From a checkpoint of a small transformer trained on Wikipedia.
Size: 9 layers, width 96, 2 heads of 64 (1 for keys and values), MLP 192 SwiGLU, vocabulary 1024, 1.05M parameters.
Architecture: LayerNorm before each block, no biases in attention or MLP, untied embeddings.
Training: a variant of Adam for these matrices, 98M tokens, 5964 steps.
Each number is 128 + 24 x the weight over its row's rms, rounded and kept within 0 to 255. Layers, rows and columns count from 0. The size above them is the row's rms in percent of the matrix's.

# layer 5 attention output (transposed), 128x96, rms 0.139, rows 55-63,118-127, columns 0-95
size [ 85  88  98  92  97  99 111  98 104 116 111 102 106 100 100 110 101 104  99]
[[121 134 112 111 135 128 118 113  76 146 171 138 169  97 103 126 127 144 110 116 175 156  80 146 140 156  83 147  95 155  95 136 142 139 134  87 179 138 115 112 146 134  89 146  96 133 143 139 151 126 119 119 121 190 120 157 134  98 137  98 153 131 125 136 127 121 162 146 175 150 103 126 119 123 125 104 138 105  93 130 129 113 112  81 111 133 131 111 149 156 104 160  90 155 144 104]
 [108 126 146 134 140 132 165 115 152 140 103 118  84 119 110  87 155 168 118 152  96 123 118 106 119  98 157  79 120 108 167 129 120  96 135 182 107 109  99  96 129 140  89 122 119 129 147 132 109 150 106 143 159 111 119 114 131 150 129 135 102 136 126 177 145 140 104 177 103 158 130 117 144 201 102 140 138 195 124 103 148 143 121 105 129 170 121 128 117 147 112 109 139 125 122 116]
 [177 134 132 146  90 122 123 143 129 131 140 136 150 106 157 173 101 127 135 154 136 140 162 132 167  99 106 108 111 107  86  97 169 108 112 140 106 123 128 113 128 110  76 119 152 167 166 110 147 120 159 157 151 124 111 103 128  99 131 131 142  82 136 140 108 127 145  93 130 126 118 156 122 112 161 121 156 121 126 136 174  74 112 140  97 160 122 127 148 177  80 102 120 132  87 126]
 [108 120 150 142 132 137 127 111 113  88 116  85 145 157 147 145 146 127 117 137 149 112 139 122 132 103 123 121  99 159 142 145 176 131 152 170 127 101 166 122  68  81 166 128 110 123 128 167 128 137 183 137 133  86  93 101 130  91 139 131 160 115 126 126 122 107 146  88 161 125 121  91 130 163 154 145 134 117 151 137 115 106 134 114 118  86 170 129 139 150 142  65 129 117 107 150]
 [166 109 124 116 176  85 129 153 132 151 143 185  74 103 126 120  63 115 130 139 102 127 114 136 102 124 155 163 141 132 166 129 128 108 171 118 127 137  95 147 140 113 112 179 150 144 125 124 180 129 138 126 127 122 114 122 162 141 131 122 114 152 154 111 106 149 148 131 152 138 141 140 123 114 137 132  84 151 117 120 118 137  73 106 112 144 127 116 104  86  79 121 111 151  92 104]
 [114 130 154 115 123 156 127 131 130 109 119 148 135 152 130 141 171 170 104 130 117  99 122 121 143 121 133  61 113 115 155  88 115 110 112 137 115 128 136  87 113  89 127 132 116 117 139 142 157 132 168 174 148  99 140 146 130 130 124 127 152 107 114 168  99  97 161  93 113 124 118 129  84 177 129 108 120 136 135 172 119  63 144 192 124 163 154 149 111 161 139 104 115 117 139 129]
 [135 144 103 146 100 138 130  76  91  97 123 108 210 137  94 146 136 149 120 102 158 146  91 124 135 160 118 152 132  96  95 131 124 157 114 119 112 123 151 132 149 112 128  89 158 104 141 132 132 138 128 158 100 148 104 158 136  98 117 126 136 133 162 127 112  78 121 150 150 142 134 119 125 150 130 118 102 103 134 152 130 135 225 126 138 128 133 126 149  94 116 144 106 120 146  99]
 [133 110 118 138 171 168 191  80 119 132 114 149 152 143  96 144 156 147 125 122 146 120  92 101  86 167 115 108  96 106 109 140 120 153 123 138 142 141 105 145 158 186 119 118 144 144 117 123 135 161 109 124 102 165 102 116 164 146 111 160 136 111 161 143 151 121 107 140 119 138 121 131 142 115 114 127  97 129 111 125 150 136 165  76 119  86 107 114 112 123 108 165  94 123  93  86]
 [121 132 161 140  82  95 174 123 157 174  92 122 105 101 128 135 114 123 156 121 126 146 195 147 156 148 127 128 119  82 132 106 140 112 131 154 112 146 117 137 158 180 136 129 140 112 144 162 114 147  88 124  98 129 116  91 131 166 141 157 123 121 140 127 124 153 112 139 121 137  89 148 129  33 106 145 111 112 116 104 128 110 120 135 120 138 110 136 145 125 130 156 125 114 116 168]
 [156 156 160 138 186 147 178 133  97 139 108 132 179 109 132 104 139 161 104 144 125 122  92 118 163 118 121 166 122 110 102 130 105  78 128 113 119 124 156  98 133  75 153 112 140  93 120 153 102 130 113  98 117 135 130 133 142 118 126 121 165 121  93 145 105 130 135 119 107 143 177 166 107  90 113 106 122 109 144 169 100 157 134 139 116 107 105 123 158 140 154 163 109 122  94 110]
 [148 111 132 138 122 113 168 105 111 109 106 115 103 131 181 150 158 162 129 161 149 116 134 119 129  75 182  89 124  85 118  87 108 174  95 123 125 161 142 144 124 146 120 145 156 136 143 122 139 142 140 117  79 123 136 137 104 111 124 115 135 136 129 108 109 131 143 111 157 141 134 114 127  83 165 128 141  87 108 129 134  91  93 153 137 117 152 126 118 106 103 107 206 155 134 124]
 [139 119 128 130  83  97 124 111 141 129 183  94 116 116 172 143  99 141 116 114 167 142 149  87 123 137 141 162 139  99 130 146 144 129 114 145 161 137 127 110  97 143  95  86 144 166  88  94 124 154 142 133 127 152 139 117 138 137 102 133 144 124 113  60 152  96 153 139 117 126 146 142 141 170  61 138 118 131 121 163  87 114 128  99 135 140  91 140 106 167 140 130 157 127 125 146]
 [147 116 135 147 138 157 152 125 120 165 144  99 127 113 118 142 142 138 103 158 122  90 134 117 182 145 120 154 133 112 165 147 121 123 103 119 108 140 165 105 108 106  62 106 129 123  95 164 137 149 107  91 133 141 181 130 133 125 131 138 157 140  98 152 134 115 134  98 162  54  99 151 148  68  96 108 113 139 128 124 136 108 150 146 130 125 135 123 125 144 104 151 152 133 170  96]
 [112 119  86 118 155 143 103 105 115 112 131 123 106 119 145 156  92 119 160 187  91  87  85 157  82 126 162 104 155 116 130 113 148 172 136 128 112 110 139 114 143 154 174 146 127 124 159 143  92 125 106 151  98 175 135 185 132 109 123 113 123  91 155 164 117 123 145 114 121 126 118 147 145 152 125 114 142  97 135 111 140 128 141 154 130 126 130  89 137  82 106 111  97 163 124 144]
 [120 119 108 141 124 145 161 126 142 128 115 112 113 132 135 131 144  95 148 106 129 119 154 153 121 158 120  67 105 128 160  99  90 140 118 103 117 112 145 134 111 157 115  97 134 130 174 116 140 141 117 115 106 148 125 135 132 160 139 115  94 119 139 132 158 104 155 136 128 120 122 136 157 188 194 107 169 118 102 113 118 145 160 112 180 101 138 142  35 143 136 103 140 134 122 129]
 [133 123 132 115 113  96 134  84 131 144 112 125 142 140 111  84  91 129 157  95 137 164 137  76 155  93 153 170 141 120 122 117 133 168 128 167 125 128 132 141 136 125  78  95 143 152 151 133 113 170 167 146 130 176 131 112  91 163 101 148 140 127 140  95 146  60 106 135 113 143 124 145 127 164 103 152 140 145 143 163 114 129 116  85  99 121  91 125 133 149 135 110 123 140 118 107]
 [163 116 129 154 148 136 137 104 116 131 159  92 195 120 111 126 128  87 126 108 126 161 107 149 111 117 119 124 137 138 132 114 118 130 138 148 113 134 180 105 103  96 112 146  97 129 130 117 140 149 132 132 112 153 113 160  96 136 144 134 151  98 127 103 143 144 118  77 137 125 125 128 141 211 145  91 138 106 108 124 121 126 190  84 115 156 115 125  82 146 172 138  92 134 105 115]
 [139 154 141 125 109  94 109 171  72 120 145 129 159  90 138 153 103 125 102 120 105 118 188 139 146 123 155 130 128 114 154 127  99 101 125 101 121 106 129  65  95 129 102 120 105 162  94 182 137 156 129 143 114 136 130 125 164 104 110 101 111 115 146 127 112 124 117 110 178 114 145 107 114 136 115 116 171 159 160 148 157 111 118 131 127 146 130 123 116 146 146 135 191 145 126  96]
 [104 189  98 134 172  92 125 120 131 125 162 104 145 155 161 138 109 134 143 184 117 108 129 108  97 100  93  92 111 110 118 139  76 132 100 109 127 139 167  87 154 121 141 106  97 125 172 164 118 119 103 103 172  99 104 125 167 114 100  88 157 150 133 103 120 125 179 151 136 128 137 130 118 138 130 151 124 135 153 141  96 148 152 142 116 108 134 151 111 137 108 140 121 131 141 119]]
# layer 5 attention value, 64x96, rms 0.116, rows 55-63, columns 0-95
size [100  95 109  97 104 105 102  96 105]
[[143 146 128  83 133 149  97 125 111 100 149 159 137 159 121 159 155 114 141 147 139 143 144 154 126 170 132 109 145 112 167 152 110 144 110 116 137 101 166 112 143 135 128  98 111 102 136 140  79  92 136 125 132 123 122  97 129 128 132 129 157 115 119 108 135 168  82 120 122  78 165 190 152 155  86 156 102 133 105 100 137 112 155 124  78 116 147 165 156 122 152 111  96  97 115 144]
 [149 119 135 128 121 114 132 131  90 107 100 155 120  98 162  94 169 166 156 136 125  96 124 139  88 105  90 125  94 133 102 117 155 106 135 103 137 146 108 156 147 121 169 155 138  68  98 120 134 164 131 151 109  85 162 156 130 120 107 114 164 109 135 138 106 141 162 100 130 110 109 126 130 113 136 141 118 125 143  92 129 151 127 137 128 141 178 142  68 126 148  86 178 126 141 125]
 [ 99 149 149 112  91  75 141 130 127 115  71 156 138 140 101 115 167 164 165  89 121 144 147 145  87 132 179  96 171 129 128 141 130  89 124 137 150 131 141 148 147 141 153 130 137 135 102 110 115 106 111 158 151 144 142 115 114 153 129 153 122 130  94  89 145 111  88 100 149 163 156  99 132 139 119 114 171 104 177 106 132 121 109 125 115  91 140  88 109 139 141 119  98 107 121 124]
 [133 134 110 133 139 141 181 112 165 143 133 150 118 137  82 132  86 145 124 106 127 176 143 174 153 135 101 121 118 143 135 121 136 130 100 121 169 138 140 146 147 126 119 118 131 160 113  77 170 149 147 149 163 151 182  86 112  95 148 155 133 122 122 108 113 153 138 155 102 111 132 173 153 123 109 104 147 128 100 112  86  93 103  98 134 127 132 135 154  89 146 142 100 147 171 139]
 [134 149 148 124 165 107 104 124 116 156 124  96 136 124  96 143 107 173 139 110 142 124 117  96 144 185  85 152 107 119  79 162 156 146 136 171 140 144 101 104 149 118 132 119 110 118 137 159  43 107 154  93 130 139 139 119 130  84 129 109 108 131  89 127 119 125  99 118 114  88 137 112 107 128 127 137 135 147 160 141 122 137 120 107 138 115 124 168 147 154 108 132 117 102 186 139]
 [157 151 149 104 130 137 105 123 141 135 149 140 129 110 162  95 139  96 102 134 112 113 132 143  65 143 138 120 114 117 128 140 139  95 111  80 167 116 119 151  92 128 152 162 130  90  99  85 121 168  83 117  92 135 158 111 147 120 162 158 137  93  77 107 153 157 140 136 159 138 138 110 126 118 133 114  97 130 123  93 145 155 144 101 138 119 126 149 119 107 138 170 160 172 143 164]
 [120 125 137 160 152 160 163 144 160 119 125 144  79 158 144 125 133 131 135 190  80 115  89 112 120  75 117 144 100  85 150 150 115 122 117 165 163  96 108 151 125 153 137 122 101 154  93 130 130 147 154  98 126 115 110 116 114 111 149 132 101 151 110 112 154 132 108 118 152  80 118 114 127 124 166 152 139 170 120 117 128 134 128 144 104 109 116 160 167 161 104 134 165 114 133 170]
 [118 128 164 122  92 137 143 121 129 126 119 150 110 161 122 139 157 143 125 130 183 136 122 102 128  83 128 156 116 133  95 153 139 137 124 153  88 123 149 148 121 149 136 192 145 118 127  83 106 102 129 129 112 116 107 155 128 136 192 104 139 117 124 116 170 106 134 102 128 112  69 171 130 135 132 185 105 118 159 104 124 145 110 164 106 155 154 125 130 141 118  94  78 114 127 112]
 [157 109 121  72 113 124 110 135 116 112 139 127 132 110 134 163 152 108 136  96 111 117 114 105 129 181 130 128 128 121 128 127 159 135 171 111 154 118 125 172 161 136 127 151 140 137  93 120 113 136 155 109 138 105 115 151  73 125 107 122  87 111 142 120 123 112 102 157  88 167 124 175 153 120 182  95 177 115 141 135 151 139 124 124 117 144 133  86  92 145  91  81  99 147 151 108]]
# layer 5 MLP gate, 192x96, rms 0.121, rows 0-14, columns 0-95
size [111 105 100  91  99 104  99  92 108 102  99 101 110 104  99]
[[142 152 105 122 126 122 115 138 135 113 110 146 127 151 142  95 113  89 139 135  82 110 130 142 111 123 153 145 130  93 125 148 122 171 124  93 159  88 121 135 149 105 136 153 161 127 126 108 173 110 131 146 131 156  76 169  91 107  54 138 161 167 112 135 105 123 141 110 122 162  84 144 142 165 130 134 125 110 117 112 137  98 117 131 151 178 107 136 110  88 136 164 161 145 113 130]
 [124 114 158 127 152 158 144 151 133 129 103 166 108 137 125 146 127  95 143 114 114 118 117 162 125 115  90 129 162 158 104 173 134 125 132 131  94  98 118  60 141  91 126  70 110 126 193 131 163 137 138 110 143 103 110 145 120 130 138 118 107 121 160 170 155 144  92 132 105 129 100 127 132 125 144  89 130  90 146 137 136 105 134 157 102 150  91 119 120 115 122 163 168 123 155  93]
 [157 168 137 112 119 133  98 143 100 121 139 135 115 166 151 135  83 110 118 109 110 133 134 162  93 151 143 136 144 150  90 126 131 107 133 178 177 123 148  84 136 138 101 107 117  92 156 109 130 117 125 157  96 146 131 109 122  99 142 112 147 122  97 190 129 146  81 121  88  90 120 128 131 117 112 149 167 129 138  98 131 153 155 121 144  96 126  93 127 148 171 125 153 100 107  89]
 [147 126  96 116 123 177  90 128  87  99 156 155 157 159 158 113 102 122 132 123 112 134 173 197 121 101 131 125 121 124 133 127 160 148 145 140 120 119 120 159 143 113 133 140 101 154 127 146  99 124 160 130 113  76 117 151 114 108 123 132 133 158  73 121 152 138 108 195 150 115 126 134 108  97 150  99  98 126 123 138 136 143 158 166 147 124 111 100 134 137 109 105 167 174 134 118]
 [123 154 121 165  80 145 122 127 104 126 143 129 139 139 135 111 154 150  83  94  89 109 166 114 119 133 151 160 132 104  85 166 123 116 135 125  93 143 142 160 124  78 120 190 120 124 130 140 150 158 142 115 129  92 152 164 131 121 113 141 160 111 108 123 112 109 162 129  79 109 140 112 110 143 150 118 164 151 158  67 102 148 136 170 139 124 134 109 105 110 125 106 120 143  91 134]
 [135 129 147 133 179 124 115 125  96 118 125  75 133 194 129 102 129 137 156 117  91 150 150 109 162 135 128 127 142 161 139 113 190  99 121 182 130 110  83 104 139 123 129 141 111  98 123 103 139 133 148 151 131 140 152 137 158 133 114 157 152 147 163 132 136 164 111  96 103 139 160  94 135 130 149 120 133 159 165 129 190 143 132 111 102 127 123 110 133  81 118 133 118 160 133 109]
 [ 96 173 189 158  93 167 103 156 132 123 131 139 119 120 113 156 114 132 102 168 113 102 109 126 135 147 104 151 120  77 165 150 112 100 108 149 157 110 110 111 185 113  83 145  94 143 127 136 150 142 128 113 140 111  83 121 108 127 137 102 114 100 101 118 136 118 136 147  93 134 155  91 156 148 155 114  97 146 105 105 139 130 158 117  90 142 118 116 117 135 142 124 157 166 113 154]
 [156 118 120 105 149 142 155 132 104 117 147  91 102 113 138 110 133 140 127  97 150  88 112 156 112 120 113 100 145 130 116 104 120 148 173 138 105  97 166 108 191 110 135 109 156 113 146 104 118 158 110  98 142 149 130 124 148 135 111 122 153 152 170 102  89 159 122  96 137 109 118 142 173 143 137 115 141 139 120 145 156 136 115 116 129 180 121 128 139  94  81 156 163  87 104  72]
 [105 115 141 119 121 136 133 117 144  84 103 125 104 134 126 154 138  81 123  95 107 125  98 115 127 123 159 118 166 115 108 132  98 145 154 152 144 130 139 110 141 126  83  87 148 144  91 129 160 122 135 104 107 146  98 136 134 119 148 181 139 136 179 161 127 156 114 106 125 121 132 120 105 150 107 143 123 115 103 164 147  83 119 129 147 105  80 162 134 122 170 105 177 182 111 172]
 [124 137 124 134 117 154 146 148 145 109 104 143 105 120 122 146 125 142 118 122  83 114 102 115 173 132 106 124 155 119  85 125 177 120  85 170 143  60 142 115 128 135  90 112 151 112 119 120 153 151 152 187  93 195 126 122 144 100 161 171 162 115 151 161 122  87 116 115 114  87 126 144 104 142 122 148 126 139 149 134 121 135 113 120 117  94 110 114 129 127 142 135 171 128 116 103]
 [178 129 110 101 140 153 138 153 122  94 114 167 128 104 149 125 158  96  84 128 126 125 104  96 108 136 139 128 136 141  86  99 149 123 146 152 159 122  96 170 141 144  74 116  97 122 121 101  65  93 138 131  82 119 121 174 122 127 162 126 115 133 150 127 131 146 153 123 100 126 112 166  98 105 136 136 124 138 138 134 151 124 151  78 107 116 138 157 135 140 101 123 155 166 159  93]
 [120 102 167 140 146 138 127 127 145 124 136 139 100 137 153 162 104 108  79 107 123 137 140 103 134 130 135 121 133 110 153 105 126 127 116  95 108  89 160 121  81 135 117  89 130 135 117 141 157 140 105 148 122 161 103 105 163 147 129 162  79 171 125 117 124  89 157 142  96 146  97  87 173 169 141 147 144 140 135 149 156  96 123 140 172 170 144 109 129 111 118 145 113 158  76 100]
 [127 122 151  99 105 112 116 178 120 146 158 126 100 134 137  79 137 156 173  97 154  94 114  67 157 154  94 147 149 109  89  91 136  88 156 102 130 146 116 148  98  90  96 126 150 162 142 158 135 139 138 159 122 130 132 117 127 100 126 161 101 114 149 144 157 110 165 121 124 133  91 175 136 141 119 143 151 146 142 133 108 166 123 121 129 125 102 116 125 109  95 154  93 151 119 123]
 [165 135 132 125 134 112 168 107  98  91 111 136 112  98 153 101 135 150  83 130 121 101 137 115  84 157 105 127 148 102 168 181 165 119 137 136 124 144 133  75  98 138 157 120 116 142  72 154 146 171 142  98 135 128 131 147 133 126 147 143 135 117 131 129 133 137 132 112 101  91 124 156 119 178  91 159 132 145 141 134 126  93  88  96 123 171  99 104 132  91 121 149 138 141 127 100]
 [115 156 157 170 121 144  81 117 101 112  92 125 127  93 127 124 110 184 127 125  92 183 119 144 110 145 105 124 123 110 141 124 112 126 113 127 141 130 113 111 157 160 125 133 137 173 158 129 141 129 142 113 120 149 124 133 105 111 118 154 141 132 138 169  75 131 141 114  97 125 113 115  81 141  91 134 157 146 154 114 127  99 117 126  70 116 125  84 142 152  71 160  77 140 148 115]]
# layer 5 MLP up, 192x96, rms 0.112, rows 0-14, columns 0-95
size [101  97  97  99 101 101 105 100 107  95 104  99 104 101  99]
[[123 115 100 181 133  97  95 127 163  94 152 102 137 135 128 123 142 138 138 129 117 116  97 165 108 166  75  72 123 138 118 101 146 134 119 153 147 167 129 148  94 135 132 143  90  94 103 118  94 169 132 168 147 139  98 105 143 153 123 101 132 131 141  96 122 159 121 142 152 108 128 140 167  95 171 110 154 160 138 143 107 116  94 102 124 131 166  92 103 122 120 158 116 146 130 109]
 [124 147 136 162 126 127 145 138 162 133 119 134 117 123 154 124 122 130 174 143 121 114 150 166 124  78 134 161 136 111  95  72  84 131 111 107 139 141 146 144 115 115 117 146 162 140  77 104 140 101 127 144 142 107 126  90 153 177 157 133 133 163 139 121 121 119 130  82 178 143 119  90 123 128  86 147 116  73 133 149 142 164 173 146 118 131 131 106 118 159 139 154  94 122 110  92]
 [121 132 134 160 107 113 156  82  98 155 131 129 149  80 135  89 103 105 101 150  99 107 115 109 171 140 172 123 161 172 157 163 142 159  94 134  99 179 121 170 109 122 118 122 159 130 129 163 115 156 145 151 106 128 109 105 123 116 125 140 140 155 169 124 121 127 124 178 134 155 136 121  98 150 130 110 113 100 115 137 150 123 120 115 138 117 152  90 139 160 104  77 125 147  97 131]
 [ 95 143 133 132 150 153 116 140 157 113 176 111 165  89 152 103 133  89 122 146 132 109 142 126 147 104 134 108 149 125 102 126 129 111 144 121 171 148  91 111 131 110 101  72 146  95 110 135 157 111 147 131 130 126 144 170 181 121 112 140 167 142 127 141 134 127 123 168 120 116 105 126 139 153 124 128  72 110 120  84 119  68  94 116 164 125  95 148 147 152 166 116 164 143 109 136]
 [121 127 177 136 179 101 150 164 137 157 127 171 102 134 118 140  83 100 112 106 182 107 134 115 156 127 108 138 128 112 126 145 143 125 177 133  87 121 125 147 114 140  91 156 151 120 103 152 145 187 163 103 120 116 111 102 149 132 136 109 153 117 112 122 148 112 111 134 104 127 145 104 109 133 124  84 146 112 144 125 118 135 132 149 146  45 110 137 143 146 143 116 133  99 167 135]
 [136 133 123 141 130 121 118 121 130 130 130 139 145 142 106 118 123 115 176  93  95  79 121 120 151 141 103 131  87 143 129 121 147  95 104 141 118 122 175 196 110 173 109 137 154  88 151 171 166  58 139 135 129 140 148 150 137 155 102 127 149 146 130 107 111 142  95 104 144 102 116 125 132 107 121 138 112 123 112 110  76 139 121 122 147 155 116 151 191  91 120 136 101 149 119 117]
 [116  90 148 119 134 138 110 115 147  96 159 125 123 136 123  92 161 146 141 102 101 133 119 116 125 147 112 139  77 154 133 142 116 115  95 136 163  99 114 129 146 152  82 155 175 122 146 103 124 119 147 146 158 103 141  94 115  91 138 109 151 114  78 134 141 102 149 127  82  84 148 100 121 125 186 110 109 116 130 168 105 121 183 140 181 130 134 130 120 152 123 117 121 121  97 159]
 [175 124 139 154 137 142 175 148 169 142 135 125 155 154 138  90 114 125 141 113 167 104 101 102 135  66  72 117 142 108 122 106  91 124 167 108 127  94 100 126 110 171 160 168 125  77 122 161 136 114 143 100 109 109 139  83 110 163 123 115 156 146 138 140 149 104 130 161 163 142 111 102  94 139 133 123 141 105 103 122 116 140 127 139 126 126 108 124 149 101 113 114 128 109 140 158]
 [128 153 116  83 168 145 120 152 120 138 138 127 174 109 129 136 116 109 118 139  98 127  97 162  82 159 148 119 140 126 188 101 143  97 179 137 117 100 147 115 124 137  78 114 153 165 147 131 119 136 137 101 119 157  70  82 153  98 107 109 148  98 129 131 121 115 123 114 118 168 159 134 163 141 103  93  88 138 116 152 114 135 126 123 167 132 146 130 131 135 109 148  86 122 113 138]
 [115 165 150 125 110 154  91 100 120 126 103 171 125 140 105 158 146  98 143 141 128 124  91 146 162 119 149 185 102  86 137 120 151 105 139 122 122 118 151 149 163 111 118 136  97 151 166 102 152 113 104 121 145 117  95  82 113 122 108  92 142 146 114 118 127 108  98 120 145 170 152 166 106 157  95 109 123 107 148 120 147 160 118 117 117 114 109 140 155 161 109 145  66  98 107 104]
 [105 109 138 147 154 113 138 127  99  95 111 133 155 165 101 126 167 119 126 102  70 157 145  79 129 133 152  94 132 145 138 130 127 150 107 152  97 120 127 128 137 125 134 127 149 126 164 107 177 108 131 122 150 117 114 135 114  95 189 145 141  99 122 116 153 118 160 156  95 131 161 137  73 113 128 131 144 152 133 163  89 119 115 126  87  64  87 106 140 137 142 138 140 143 100 119]
 [127 152 135 118 143  64 101 103 115 147 106 138 115 172 102 137 143 176 135 156 145  92 114 137 131 137 146 124  79 167 100 142 148 124 173 114 154 145 114 124 125 145 136 124 144 109 156 146  64 155 125 106 134 132 131 172 125  95 109 140  94  96 112 116 155 127 138  95 136 110 135 123  82 106 139 150 142 141 123 141 107 163 118 109 139 152 124 145 108 151 103 169 120 111 121 191]
 [178 133 146  76 124 155  86  94 140  94 139 139 117  96 126 138 102 119 114 121  99 186  53 150 113  98 102 139 154 133 154 150 164 134 101 120 115 156 110 156 126 137 130 150 143 128 147 135 129 133  94 152 153 134 111 165  71 165 132  82 123  98 165 111 147 122 143 128 120 139 129 133  96 119 122 118 103 166 103 103 139 142 112 116 120 137 120 130 141 125 152 111 130 126 153  94]
 [136 174 110 141 133 154 128 122 117  92 159 115 128 159 131 106  85 113 129 121 111 105 116 124 141 143 115 147 102 153 105 139 159 158 141 143 141 129 103 125 113 123 113 107 127 129  99 145  87 149 146 162 108 108 150  92 108  86  97 131 103 153 105  86  96 150 120  96 123 140 104 119 191 119 112 121 163 188 149 110 118 155 112  79 176 119 111 110 145 103 122 139 176 121 147 111]
 [122 186 119 119 109 163 106 132 137  62 140 124 114 101 121 181 111 126 158 136 104 137  87  98 150 129 110 153  94  99 120 121 121  79 130 123 154  97 140 112 183 139 113 121 112 158 113 138 138 132 134 125 147 115 170 120 130  88 101 138 113 107 108 125 146 138 124 135  98  89 152 107 145 136  97 102 125 195 143 186 134 111 129 122 115 115 114 120 123 142 133 158 146 156 125 151]]
# layer 5 MLP down (transposed), 192x96, rms 0.154, rows 0-13, columns 0-95
size [105  97  96  94 101  97 102  99 109  98 102 100 103 100]
[[116 146  93 153 111 107 124 113 166 118 104 143 142 133 157  87 162 140 140 118 122 137 147 113 135 119 116 164 125 151 106 159 115 130  93 119 125 175 143 160 116 162 135 121 114 147 141 153 155 154  91 156 131 113 138 136 102 155 129 107  93 102 120  97 131 129  92 118  74 144  80 144  94 150 164 124 120 156 102 145 166 120 109 135 142 138 178 153  56 132 101 128 155 126 103 139]
 [ 97  64 135  94 164 130  98 139 145 109 175 177 112 154 146 163 156 144 160 133 134 111 177 123  60 153 112 143  96 134  96  98 111 132 137 118 145 111 119 116 134 110 133 126 153 108 138 120 126 105  90 154 119 124 159 139 140  96  97 142 125 149 110 150 125 130 136 161 103 118 150  73 161 104 133 134 145 143 170 139  89 104 113 150 108 111 137 154 140 116 137 151 121 138 143 128]
 [149 138 157 114 122 147 123 150  97 134 108 128 166  82 144  56 128 153 124  93  86 155  95 128 107  95 131 142 138 132 122 120 158 136 125 128 109 122 150 123 128 138 121 121 171  92 128 134 156 129 128 138  86 148  76 119 134  93 178 119 133 135 111 122 147 143 141 120 138  99 126 123 123 130 144 150 145 121  83 159  98 140 164  94 177 126 111 178 175 108 101 111 128 143 163 136]
 [117 151 136 125 104 141 131 135 128 137 169 145  98 162 134  85 147 145 121 130 142 138 148 166 130 126 106 103  87 140 112 125 139 125 120 176 150  81 117 120  82 148 203 148 128 113 108 117  97 129 135 124 151 151 131 125 156 126 107 126 108 125 114 137 136 141 159 191 119 118 117 146 104 109 144 110 139  89 156 110 129 119  94 143  75  75 187 128 126 101 137 121 130 163 115 112]
 [129 122 125 160 136  99 118 116 140 163 152 128 120 106 166 121 125 135 133  99 120 103 120 132  99 136 157  78 117 127 130 121 114  96 138 132  99  98 114 119 120 183 143 128 135 148  75  94 146 132 165 159 157 117 150 149 132 149 152 142 106 137 151 107 127 105 107 137 157 137 154  86 100 112 125 127 135 133 163 107 163 126 111 231  80 126 138 154 134 133 115 110 136 137 115  92]
 [121 158 122 122 128 118 122 124 144 115 134 135 201  99 121 101 158 188 123  99 117 117 127 129  88 142 113 142 156 157 129  94 135 169 158  96 141 148 129  77 139 126 127 183 133 151 113 115 156 109 122 129 117 140 113 168  99 150 126 114 115 102  97 104  68 144 131 115 132 148 116 161 124  99 161 154 122 122 122 106 152  86 133  90 155 140 112 114 112 163 160 106 143 121 118 154]
 [118 150 145 150  82 174  93 154 128 150 109  97 135  93 106 134 119 139 107 132 131  85  92 118 141 177 120 147 157 105 128 168  88 112 135 141 163  95 132 127 123 173 144 113 105 136 119  70 172 135 114  86 114 132 144  71 139 103 111 127 175 114 131  99 136 165 167 161 134 126 147 134 111 147 104 122 147 145 144 102 110 114 139 120 104 138 130 123 118 153 133 151 114 159 134 147]
 [114 137 126 123 144 121 151 158 151 143 124 149 113  98 125 136 126 109 111 133 142 118  95 127 100  94 145 116 113 128 108 109 195 148 155 140 136 139 147 167 136 183 163 134 133  98 172 152 111 145 120 121 140 132 144 129 113 107 157  74  79  91 123 130 110 124 114  89 155 125 134 110 115  93  90 107 117 123 104 109 129 102 136 141  87 186 109 135 189 121 130  92 137 164 142 132]
 [137 165 102 125 152 113  84 173 125 111 121 147 121 104 151 133  54  96 152 121  86 136 105 132 145 142 138 118 150 102 149 137 131 104 119 130 149 154 120 113 147 135 149 130 143  99 127 119 164 105 177 122 132  86 143 148 116 140 162 139  80 111 117  99 132 154 101 152 118 138 101 144 112 151 120 108 131 160  76 125 148 150 165 153 116  91 142  90 115 103 138 104 152 173 141 145]
 [121  97 102 100 104  93 131 142 140 110 107 125 106 142 136 146 101 125 104 148 113 128 112 150 138  79 139 121 118  93 174 130  94 123 141 134 106 143 127 183 123 124 170 151 126 142 117  98 164 119 123 146 148 155 133 136 126 112 159 113 111  78 175 122 145 123 169 139 138 161 166 137 130 139 108 114 135 117 158 168  76  91 127 144 132  97  95 145  97 125 141  83 157  85 144 158]
 [ 98  88 121  99 121 122 120 127  75 145 153 112 120  91 116 149 117 136 110 161 114 137 153  86 144 144  89 136 134 167 133 125 136 152  94 111 155 103 150 101 171 156 143 162 121 188 115  95 137 147  96 121 146 137 119 150 110 118 110 168 160 117 114 107  93 151 125 127 166 142 166 107 143  83 113 162 146 124 145  98 119 100 140 141 126 121 110 137 112 106 165 154 132 157 137  87]
 [107  94  94 113 113 162 124 111 138 152 128  87  87 125  85 150 151  98 125 157 143 177 145 127 151 157 139 140 128 121 123 124 129 168 162 130 114 136 133 140 184  85 130 126 132 145  87 108 137 148 161 108 124 117 138 112 121 167 139 162 129  98 162 136 101 103 145 155 151 135 109 181 116  85 125 131 129  95 126  95 120 145 107  81 113 135 112 111 119 138 166 135  86  88 115 125]
 [132 157 133 110 144 117 116 131 124  93 103 158 156 156 132 153 138 145 121 127  81 114 139  94  96 148 143  93  95 144 127 152 151 120 120 132 125 105 107  96 131 153 175 136 121 153 133 136 105 145 125 137 147 149 152 125 137 111 117 123 114 110 148 129 130  94 109  65 107  79 157 118 135 196  95 101  81 147 185 142 103 146  95 163 114 104 143 121 126 158 147 117 135 137 164 151]
 [103 181 138 108 131 101 142 149 179 116  92 174 163  90 125  98 138 145 112  95 170 120 130 167 154 114 129 142 148 133  89 137  60 169 109 131 131 140 102 131 113  91 158 125 168  97 151 149 132 145 143 143 119 152 111 146 119 131  81 120 127 110 117 120 139 151 115 157  95 127 126 117 140 104 120 125 138 128  88 132 155 113 167 140 101 104 108 113 129 145 122 152 152  83 113 118]]